config.yaml
n_layer: 8
n_kv_head: 2
d_mlp: 512
norm_place: "pre"
attn_scale: 0.125
bias: "none"
tie_embeddings: "early"
extras: ["some layers without attention", "a norm on each head", "value embeddings", "hashed n-gram embeddings", "an embedding shortcut", "skips across layers", "capped logits"]
init_std_o: 0.0
beta1: 0.95
weight_decay: 0.0038
lr_head: 0.0158
schedule: "wsd"
steps: 8951
Each number is 50 + 12 x the weight over its row's rms, rounded and kept within 0 to 99. Layers, rows and columns count from 0. The size before them is the row's rms in percent of the matrix's.

# up: layer 5 MLP up, 512x128, rms 0.306, rows 81-93, columns 0-127
# down: layer 5 MLP down (transposed), 512x128, rms 0.0728, rows 81-92, columns 0-127
up81 115:46 41 46 59 21 46 32 43 39 59 48 54 79 40 72 46 40 54 24 41 38 49 43 37 57 53 55 41 51 64 49 68 33 30 22 29 36 41 25 68 32 31 38 59 47 45 68 58 46 41 54 57 42 49 42 35 49 56 41 49 44 50 33 50 63 41 24 67 46 43 60 67 44 41 57 41 45 48 42 39 54 57 57 45 72 35 59 43 62 63 35 35 68 63 17 55 52 62 44 37 49 42 50 47 56 44 48 47 59 58 57 71 51 33 51 39 53 39 53 56 44 30 46 47 56 63 49 51
down81 101:37 61 52 29 30 22 59 48 46 52 44 37 34 69 51 52 52 50 52 52 50 32 38 47 49 41 50 67 44 66 51 59 53 15 48 47 75 51 56 53 55 40 56 34 68 42 54 74 43 52 51 52 53 50 52 59 49 66 85 69 74 42 43 55 58 38 59 64 56 59 33 64 43 51 58 51 59 55 60 34 42 57 60 54 56 35 53 43 41 62 29 52 37 42 64 56 47 42 59 73 58 44 84 58 58 30 49 47 53 67 40 65 51 62 55 54 50 55 43 24 74 55 40 52 44 59 39 55
up82 106:31 35 46 60 39 45 57 61 59 64 32 55 60 42 62 31 50 48 59 63 52 37 69 43 27 49 60 32 66 61 57 37 21 56 49 28 36 55 35 75 38 63 44 52 61 54 47 47 43 36 60 55 50 59 55 58 60 42 45 38 58 62 38 38 59 50 30 49 56 37 51 66 47 63 65 40 36 29 51 45 75 48 52 79 62 27 44 48 43 47 56 61 64 57 57 66 39 45 46 63 46 52 48 21 46 40 54 69 57 45 31 52 43 40 47 43 76 67 44 60 55 68 47 41 49 44 33 37
down82 101:30 57 58 48 68 47 68 56 53 39 52 48 55 34 49 41 27 61 47 38 59 50 47 43 52 38 52 37 39 39 34 35 42 68 32 33 54 31 36 45 52 62 53 60 50 50 43 45 45 17 51 43 50 31 65 50 43 47 61 67 58 71 66 50 58 56 42 39 55 44 64 67 43 62 69 82 41 71 34 40 73 59 29 31 47 46 54 47 25 39 53 54 36 35 41 56 61 34 78 67 56 50 56 46 57 48 43 53 45 43 62 52 48 63 37 51 45 59 29 51 44 37 54 63 40 55 37 67
up83 123:41 45 66 60 55 70 52 48 55 69 51 35 58 50 40 68 51 30 44 49 41 61 46 68 49 60 68 39 62 20 34 47 30 45 50 50 60 38 44 56 47 54 53 47 49 37 50 62 61 35 54 60 51 55 44 67 55 48 50 60 45 25 47 47 35 56 73 44 40 49 46 54 34 34 51 77 68 29 45 52 76 24 50 55 44 51 64 53 58 49 49 38 37 23 55 51 64 70 61 39 56 37 61 29 42 80 43 42 40 42 71 64 61 50 67 25 46 61 45 63 52 47 52 43 53 48 60 60
down83 119:52 47 49 42 49 53 67 40 43 55 50 50 60 73 55 59 56 27 50 54 66 38 44 56 58 56 44 60 37 48 66 77 68 56 49 49 38 44 40 41 72 69 36 45 66 32 48 36 69 34 41 66 55 74 24 71 68 57 45 45 54 25 52 35 44 64 59 33 51 46 34 57 35 30 52 42 47 66 49 40 57 68 42 52 62 48 40 47 38 35 69 27 20 55 45 45 39 54 54 46 51 43 56 67 38 52 54 68 62 45 47 47 53 41 68 53 70 31 30 55 42 36 51 46 53 46 45 40
up84 089:51 48 44 68 44 50 25 64 44 48 54 53 57 63 54 52 45 64 30 42 56 39 33 62 46 71 39 42 58 54 38 57 41 58 73 47 39 55 46 51 57 53 33 38 41 63 51 41 49 40 55 33 74 66 51 72 81 52 54 70 43 41 65 50 47 45 51 70 56 56 34 69 49 41 65 34 42 58 55 32 57 46 36 37 66 46 49 38 52 60 32 35 61 71 25 64 39 59 42 44 48 32 55 58 36 41 48 42 55 54 30 54 64 79 68 46 35 44 58 56 53 33 65 58 72 59 39 51
down84 110:43 52 61 54 31 52 42 69 48 41 51 50 39 37 67 50 52 45 43 38 38 34 28 54 56 70 51 70 50 54 38 58 59 47 57 51 47 66 38 65 60 37 70 64 49 57 36 66 45 27 58 42 58 58 48 41 63 69 29 43 62 38 56 66 44 40 32 59 42 64 46 63 64 53 51 41 70 75 67 45 52 38 46 33 59 73 48 58 66 61 46 58 60 68 54 68 36 34 69 61 54 60 63 53 50 31 40 55 35 54 43 57 40 54 59 13 38 41 42 56 50 42 21 44 44 58 53 52
up85 087:43 45 53 71 78 42 54 44 42 45 51 74 39 52 51 56 68 63 54 61 46 48 59 66 74 44 44 54 73 58 47 45 41 30 35 65 80 51 58 57 68 43 53 53 22 56 74 58 40 55 60 64 44 63 44 57 54 46 46 53 33 45 48 39 51 42 54 61 66 37 43 49 36 36 42 32 78 57 43 72 49 38 63 36 51 32 47 55 47 54 67 56 67 56 46 58 41 50 72 45 77 64 41 45 44 43 45 35 69 41 42 35 39 42 59 26 63 52 57 50 48 44 57 60 51 48 67 33
down85 092:33 48 43 63 57 45 46 52 48 28 54 52 54 53 30 59 51 66 38 32 26 43 61 55 48 47 59 63 38 43 62 40 33 73 55 49 33 27 45 62 61 55 36 42 52 35 37 46 54 37 29 51 30 31 50 51 47 52 32 37 74 52 52 45 41 40 43 28 58 50 57 58 56 62 56 50 46 59 57 87 48 32 53 34 60 55 57 37 47 47 29 73 43 61 39 46 59 28 44 64 57 47 46 66 48 53 48 46 51 67 47 64 43 63 37 56 78 59 59 72 62 57 44 66 36 35 45 40
up86 097:49 60 46 52 50 50 75 50 56 53 32 37 32 57 56 74 57 44 52 69 34 44 43 58 48 32 25 70 38 47 62 35 54 33 30 49 51 46 58 56 36 55 35 52 62 68 30 19 54 52 43 55 51 57 65 42 70 38 56 62 46 41 54 56 45 39 50 51 42 54 40 44 23 31 30 31 37 40 48 28 57 39 29 58 41 59 54 45 61 45 58 42 41 70 53 43 51 71 49 68 38 45 53 48 31 47 70 48 30 48 48 50 47 22 66 37 64 65 49 58 67 46 58 57 52 56 48 41
down86 098:50 43 45 37 43 49 41 41 37 40 67 32 44 56 57 42 69 66 45 58 50 64 51 39 57 37 54 55 54 48 92 51 49 75 59 61 54 54 44 66 65 65 30 51 56 63 41 50 68 62 58 49 36 43 80 31 49 61 53 60 50 54 51 38 43 43 66 48 44 55 52 60 65 27 48 46 16 66 39 44 45 40 62 41 58 58 42 61 35 44 39 58 73 30 57 41 48 58 60 62 46 39 48 66 49 49 42 65 41 54 55 45 54 74 48 39 37 60 31 41 75 51 38 58 46 28 34 58
up87 081:54 60 37 62 54 59 50 51 34 71 60 71 67 54 58 47 36 51 46 56 61 32 39 26 54 35 49 56 55 44 43 38 24 39 54 52 28 17 61 35 58 38 42 44 46 54 38 38 58 58 68 40 71 64 44 62 44 56 41 40 59 52 57 56 66 54 54 36 43 49 75 43 54 47 50 48 46 60 44 29 64 50 44 49 53 43 57 50 64 40 36 45 34 46 58 59 71 53 56 62 66 74 69 39 40 75 50 15 53 62 39 56 53 45 54 59 60 28 76 58 56 50 41 46 54 33 49 54
down87 086:66 64 38 36 50 46 42 42 22 64 46 57 42 61 38 32 45 51 34 44 52 36 33 42 49 48 46 54 42 47 53 58 55 59 63 65 26 23 45 92 56 53 55 38 61 40 45 53 64 60 43 65 43 55 45 18 41 52 49 68 51 62 58 75 62 47 49 48 66 51 57 47 76 42 39 40 44 51 57 53 41 58 37 54 45 57 50 69 42 66 38 52 53 43 50 46 59 40 59 53 47 35 58 43 39 54 46 47 53 38 50 80 31 60 65 53 24 38 36 59 76 50 32 55 58 43 40 61
up88 115:43 57 74 55 36 60 52 50 63 74 45 50 52 43 21 60 46 34 61 50 35 72 33 48 49 63 55 55 46 55 45 59 74 55 59 61 56 56 55 58 26 33 61 35 53 54 46 60 39 41 47 47 72 61 48 67 57 52 58 49 57 39 33 49 44 54 74 65 36 37 52 18 39 34 49 61 62 40 57 51 58 51 47 60 55 59 47 55 47 37 48 45 52 22 60 46 46 54 52 29 38 69 64 36 27 48 71 61 54 37 39 60 46 49 57 30 28 61 43 44 69 57 62 56 37 43 66 63
down88 103:46 45 54 56 51 74 57 62 58 62 68 48 80 49 57 48 53 47 54 58 42 42 62 43 55 55 63 56 20 45 44 56 56 45 61 68 29 55 49 57 47 58 42 44 51 54 61 70 50 31 53 46 39 55 59 69 80 56 77 57 52 42 44 47 45 63 41 52 40 61 57 25 65 46 40 43 43 47 53 73 62 62 32 38 50 66 55 40 50 54 60 35 47 32 65 43 37 51 51 42 47 13 50 55 43 54 40 60 39 45 59 64 74 54 73 28 26 45 46 41 56 40 29 57 55 45 68 61
up89 098:58 58 66 43 50 65 46 59 39 45 63 52 69 62 60 40 39 65 59 56 33 58 76 51 49 35 39 52 60 35 35 55 56 52 42 46 61 58 44 48 44 45 52 58 31 62 59 67 60 66 52 53 39 44 42 48 53 73 68 61 55 45 61 46 34 46 66 51 51 63 59 41 43 56 49 68 45 24 60 52 74 69 26 48 65 43 45 47 52 41 67 15 40 55 60 47 45 53 42 39 45 35 66 45 46 46 36 66 72 57 26 36 66 45 65 45 61 66 49 37 43 65 68 76 38 49 67 42
down89 096:33 59 40 46 42 44 44 35 57 68 44 51 41 51 26 59 45 43 36 47 51 52 45 56 47 59 32 43 32 50 65 46 44 50 45 45 63 45 60 62 53 45 23 50 74 46 49 44 45 83 55 32 55 65 44 64 44 51 21 55 69 53 40 34 62 61 43 48 33 57 55 61 49 38 47 41 58 59 46 54 28 77 58 50 34 35 40 58 61 69 56 53 44 46 67 78 37 37 39 58 75 58 36 52 34 49 43 60 46 60 63 69 54 50 64 53 45 66 32 66 58 40 41 28 51 40 29 46
up90 104:66 37 37 45 59 49 53 70 43 46 58 51 67 45 73 51 47 48 58 69 61 62 46 60 53 45 43 49 41 51 40 36 63 22 53 45 36 56 43 45 55 78 63 60 47 47 72 69 42 50 63 53 26 60 60 45 67 50 33 47 45 34 53 38 63 57 46 67 41 40 34 40 46 53 57 28 53 70 45 83 41 78 48 25 46 61 44 58 58 47 54 55 77 68 70 52 39 42 50 29 60 36 48 49 47 59 54 49 49 53 46 35 70 48 44 38 35 57 52 70 65 39 45 47 57 42 60 38
down90 106:60 46 52 55 44 37 62 60 49 54 59 69 61 48 70 38 37 41 40 57 54 61 42 61 43 41 38 48 34 34 52 39 69 32 57 33 38 23 49 74 38 60 63 53 60 48 51 58 63 51 45 76 50 68 52 40 62 38 34 29 50 45 36 41 46 48 54 26 56 57 45 60 63 56 66 61 34 30 62 65 45 70 52 49 27 40 42 48 36 53 44 33 58 64 61 44 49 32 61 30 45 35 57 51 61 50 38 70 37 36 45 32 35 37 33 57 65 72 50 59 54 43 49 29 42 49 65 46
up91 109:54 58 52 45 37 42 57 42 48 85 51 58 58 50 58 76 59 60 76 53 33 47 48 48 61 58 26 73 44 62 49 68 45 59 63 46 74 58 40 32 52 53 70 65 55 44 58 62 58 37 38 61 50 68 51 45 45 35 45 51 64 67 46 50 47 51 51 58 63 64 68 46 50 57 56 48 47 41 46 56 54 39 54 56 63 55 37 46 50 30 65 26 68 54 29 47 61 33 61 61 47 38 38 39 58 59 53 34 67 64 62 58 23 73 39 46 38 66 62 46 49 41 60 45 47 19 61 61
down91 104:53 43 42 46 37 38 37 58 36 78 49 36 61 62 66 42 51 58 60 48 55 56 47 53 65 52 43 70 27 70 42 76 58 45 49 46 55 65 45 56 45 43 53 57 62 73 59 53 47 66 33 41 55 51 57 68 56 47 56 64 49 53 42 48 41 51 35 58 21 40 28 77 67 52 56 51 50 46 23 44 50 58 43 61 40 53 55 67 43 53 37 69 52 62 69 60 35 31 49 40 80 47 44 53 47 58 60 61 71 44 62 62 30 64 48 33 49 53 62 67 46 62 54 30 62 37 36 38
up92 093:37 65 65 39 37 53 55 57 33 67 46 42 50 39 51 60 33 52 48 50 59 41 62 40 45 56 50 59 60 25 59 55 54 57 43 44 33 58 37 57 53 55 51 53 63 66 44 67 32 52 50 62 60 68 57 71 52 45 53 45 54 39 42 22 42 57 39 41 31 63 32 63 42 49 59 68 36 65 47 57 48 55 44 74 51 23 46 77 43 47 61 55 47 60 65 45 45 80 48 51 41 53 50 56 41 51 58 38 68 57 16 47 31 38 49 50 35 54 48 56 43 36 53 57 40 59 47 92
down92 096:49 47 56 43 57 59 54 63 34 44 70 55 49 50 43 58 64 39 71 39 32 57 56 42 57 66 43 46 48 35 39 40 54 31 28 55 34 64 49 73 64 57 71 27 42 47 65 57 47 39 55 41 73 50 63 57 57 51 44 48 46 47 64 47 54 33 67 39 40 56 62 55 54 70 54 49 46 34 56 67 53 54 54 40 45 61 47 67 83 52 33 30 57 43 35 54 66 43 66 37 53 51 47 57 42 23 37 53 32 57 39 42 47 39 40 40 30 34 52 59 55 66 77 37 22 54 49 39
up93 106:47 60 52 31 28 48 65 56 30 51 53 46 62 62 61 61 53 41 54 54 46 45 58 61 58 44 43 42 47 55 56 52 75 43 49 58 35 40 38 39 42 38 40 43 39 59 37 51 61 34 56 48 47 60 25 40 36 57 53 74 75 52 64 35 49 20 67 77 34 41 37 44 31 50 46 57 40 37 37 46 40 40 55 51 51 64 42 48 27 34 60 31 65 38 73 53 40 53 31 48 63 47 69 44 63 44 53 52 41 62 39 53 67 30 48 28 35 55 53 67 61 43 49 52 52 47 23 64